{"num_hidden_layers": 10, "hidden_size": 192, "num_attention_heads": 6, "num_key_value_heads": 6, "head_dim": 32, "intermediate_size": 768, "vocab_size": 4096, "hidden_act": "squared_relu", "norm": "rmsnorm", "norm_place": "pre", "norm_eps": 1e-05, "positions": "rope", "rope_theta": 10000.0, "rope_fraction": 0.25, "qk_norm": true, "attn_scale": 0.266, "bias": "none", "tie_word_embeddings": false, "parallel_block": false, "extras": ["some layers without attention", "local attention windows", "shifted keys", "capped logits"], "init": "normal", "init_std_qkv": 0.0313, "init_std_o": 0.0, "init_std_up": 0.0313, "init_std_down": 0.0, "optimizer": "muon_variant", "learning_rate": 0.0116, "lr_mult_qkv": 0.5, "lr_mult_o": 4.0, "beta1": 0.95, "lr_head": 0.00651, "warmup_steps": 96, "schedule": "wsd", "decay_fraction": 0.693, "decay_shape": "sqrt", "final_lr_fraction": 0.0, "batch_tokens": [16384, 32768, 49152], "max_seq_len": 4096, "doc_mask": true, "train_tokens": 134600000, "max_steps": 4341, "dataset": "wikipedia_en"}
Each number is 50 + 12 x the weight over its row's rms, rounded and kept within 0 to 99. Layers, rows and columns count from 0. The size before them is the row's rms in percent of the matrix's.

# layer 4 MLP down (transposed), 768x192, rms 0.0488, rows 20-34, columns 0-47
114:76 39 74 36 45 42 57 43 53 44 41 57 50 57 43 31 53 51 58 58 32 50 45 57 60 65 64 49 55 44 44 70 61 66 41 56 35 47 33 63 57 25 44 60 57 35 53 70
098:57 39 48 30 49 64 42 43 60 41 34 45 55 34 58 47 58 44 32 40 59 46 63 79 74 63 59 38 39 43 39 43 56 49 45 47 57 51 49 57 58 70 65 75 51 33 41 35
094:38 25 51 71 63 71 46 56 20 61 43 49 57 49 46 54 64 54 34 54 55 48 21 55 50 62 49 65 52 51 51 61 39 43 37 66 57 64 56 52 37 65 53 53 68 48 27 47
103:55 28 61 43 40 61 33 60 56 41 57 58 61 48 62 40 42 42 52 28 28 48 57 74 62 35 61 43 66 60 64 35 54 71 53 67 48 41 50 51 79 48 67 45 53 41 57 43
094:41 72 66 47 48 44 44 65 57 49 47 64 60 52 51 56 47 66 58 26 54 44 59 47 63 57 69 52 39 24 74 44 53 47 35 62 27 69 52 54 69 61 64 38 53 52 59 40
093:59 43 59 14 39 57 21 63 54 56 56 62 40 61 43 47 55 65 46 74 60 35 61 60 39 50 51 42 62 46 47 41 38 24 56 33 61 53 44 71 51 49 57 45 49 57 69 59
097:67 60 52 44 33 49 53 42 21 85 42 52 47 40 66 54 60 53 33 52 56 24 34 53 41 50 47 48 32 36 77 53 72 29 34 25 53 37 39 37 50 65 68 39 58 46 35 35
082:41 41 39 43 49 40 60 45 26 45 54 53 58 62 48 49 53 33 68 42 51 38 49 75 45 84 54 40 66 38 62 46 35 78 33 56 52 72 55 42 56 62 51 53 70 49 66 44
094:45 40 51 54 62 56 54 50 77 44 52 55 61 30 61 26 55 43 63 56 54 45 43 42 34 76 69 43 49 36 69 52 58 61 39 70 67 67 43 70 56 54 55 49 42 55 33 53
103:58 64 59 58 53 67 30 30 63 52 47 45 47 36 61 43 52 71 47 52 64 46 51 49 49 44 50 58 56 43 41 40 40 58 16 54 53 55 36 54 44 43 49 30 57 58 59 50
097:40 59 29 57 44 55 41 60 57 38 46 45 75 58 50 64 63 37 57 59 60 31 64 64 61 54 50 36 30 56 52 54 48 49 40 68 69 60 39 31 44 47 58 61 40 35 45 54
093:70 24 46 29 37 43 40 65 34 51 49 54 45 48 34 37 51 33 50 18 55 59 55 58 40 82 49 53 75 48 40 60 44 47 65 72 49 63 48 37 60 51 67 51 62 56 64 53
097:52 48 55 35 65 40 42 56 60 56 27 51 42 52 46 50 19 48 58 29 55 49 29 46 58 34 64 47 39 24 42 64 49 40 44 45 46 41 70 46 66 61 35 46 67 52 50 34
114:43 60 54 51 54 54 36 44 61 46 52 59 52 65 47 44 66 50 55 49 58 73 40 71 30 61 63 60 39 59 35 53 14 51 59 44 61 67 60 53 50 37 79 45 57 45 48 44
109:75 40 41 60 61 68 49 45 52 19 39 63 63 58 19 60 43 43 50 61 67 45 61 60 63 62 41 54 38 40 32 30 30 47 37 77 39 58 40 49 57 43 58 61 34 51 48 77
# layer 4 MLP up, 768x192, rms 0.207, rows 21-34, columns 0-47
097:51 26 35 61 61 54 51 29 47 48 41 53 42 44 32 34 38 27 66 61 72 23 46 56 45 56 36 55 43 40 63 33 50 25 50 63 48 34 42 51 46 50 53 50 40 55 50 49
094:53 39 42 40 55 56 36 40 24 54 33 49 42 28 39 47 63 51 41 61 25 45 34 41 40 45 53 68 52 76 50 38 55 66 48 38 36 76 34 58 66 67 68 50 30 51 45 51
105:58 48 46 66 32 42 50 43 28 39 64 54 57 57 40 48 40 45 50 66 52 54 52 43 39 50 63 36 54 48 78 39 48 65 49 74 39 27 48 31 63 57 45 59 49 57 46 28
094:38 59 49 42 50 77 32 16 35 42 44 41 45 36 41 58 47 46 31 49 47 52 44 28 45 67 67 63 47 37 30 68 58 48 55 49 54 54 24 58 60 48 50 56 44 48 42 30
086:35 50 36 30 57 39 41 49 67 47 35 45 32 59 34 38 54 65 45 67 43 51 77 49 40 64 52 36 63 42 73 19 61 39 62 32 44 43 46 46 35 57 62 48 67 40 59 55
097:40 63 55 67 51 57 47 56 30 55 57 56 78 37 53 44 70 61 38 32 40 40 28 44 57 45 22 57 61 30 20 63 47 45 54 51 63 51 64 48 24 60 46 60 53 62 48 53
097:44 59 55 43 65 51 58 37 28 67 53 48 48 46 44 64 46 57 31 60 27 69 72 37 48 39 56 39 42 50 63 66 57 54 71 50 55 51 39 40 58 37 46 51 44 58 62 43
093:34 49 66 45 46 60 47 51 56 49 70 71 53 44 43 39 44 65 58 37 50 63 52 31 33 54 46 38 65 55 59 69 67 47 69 56 46 53 43 75 40 49 50 49 62 52 52 59
102:75 63 38 52 40 36 45 52 56 50 31 39 52 69 46 59 64 47 37 56 49 36 52 33 66 46 57 40 71 39 37 63 30 58 54 39 48 30 55 40 58 38 58 44 63 23 49 51
098:59 68 46 50 59 51 51 63 52 69 37 33 55 53 35 56 57 38 53 83 40 46 54 55 65 32 54 57 56 63 35 40 50 29 70 52 54 45 50 40 58 50 67 60 41 39 56 40
092:52 61 46 42 71 54 59 52 36 49 33 40 59 50 62 43 38 28 15 65 53 48 66 46 32 52 55 78 52 65 69 55 47 47 63 63 64 53 35 72 55 38 55 50 58 51 43 42
099:64 42 48 45 48 58 31 36 42 43 52 36 55 45 60 41 44 49 36 49 38 50 64 56 51 67 54 47 60 43 35 51 65 67 44 61 40 25 57 43 45 45 54 51 50 36 21 39
109:69 41 40 52 63 53 57 35 39 47 28 51 57 42 62 44 50 37 57 60 63 46 36 53 40 28 46 41 49 56 45 34 52 64 31 53 53 39 42 67 58 69 40 36 47 48 58 45
103:64 38 63 58 42 67 24 47 72 67 57 32 65 31 31 41 58 54 47 56 52 49 61 60 52 41 61 56 50 39 38 39 43 65 60 48 32 43 53 64 46 33 58 49 67 32 48 25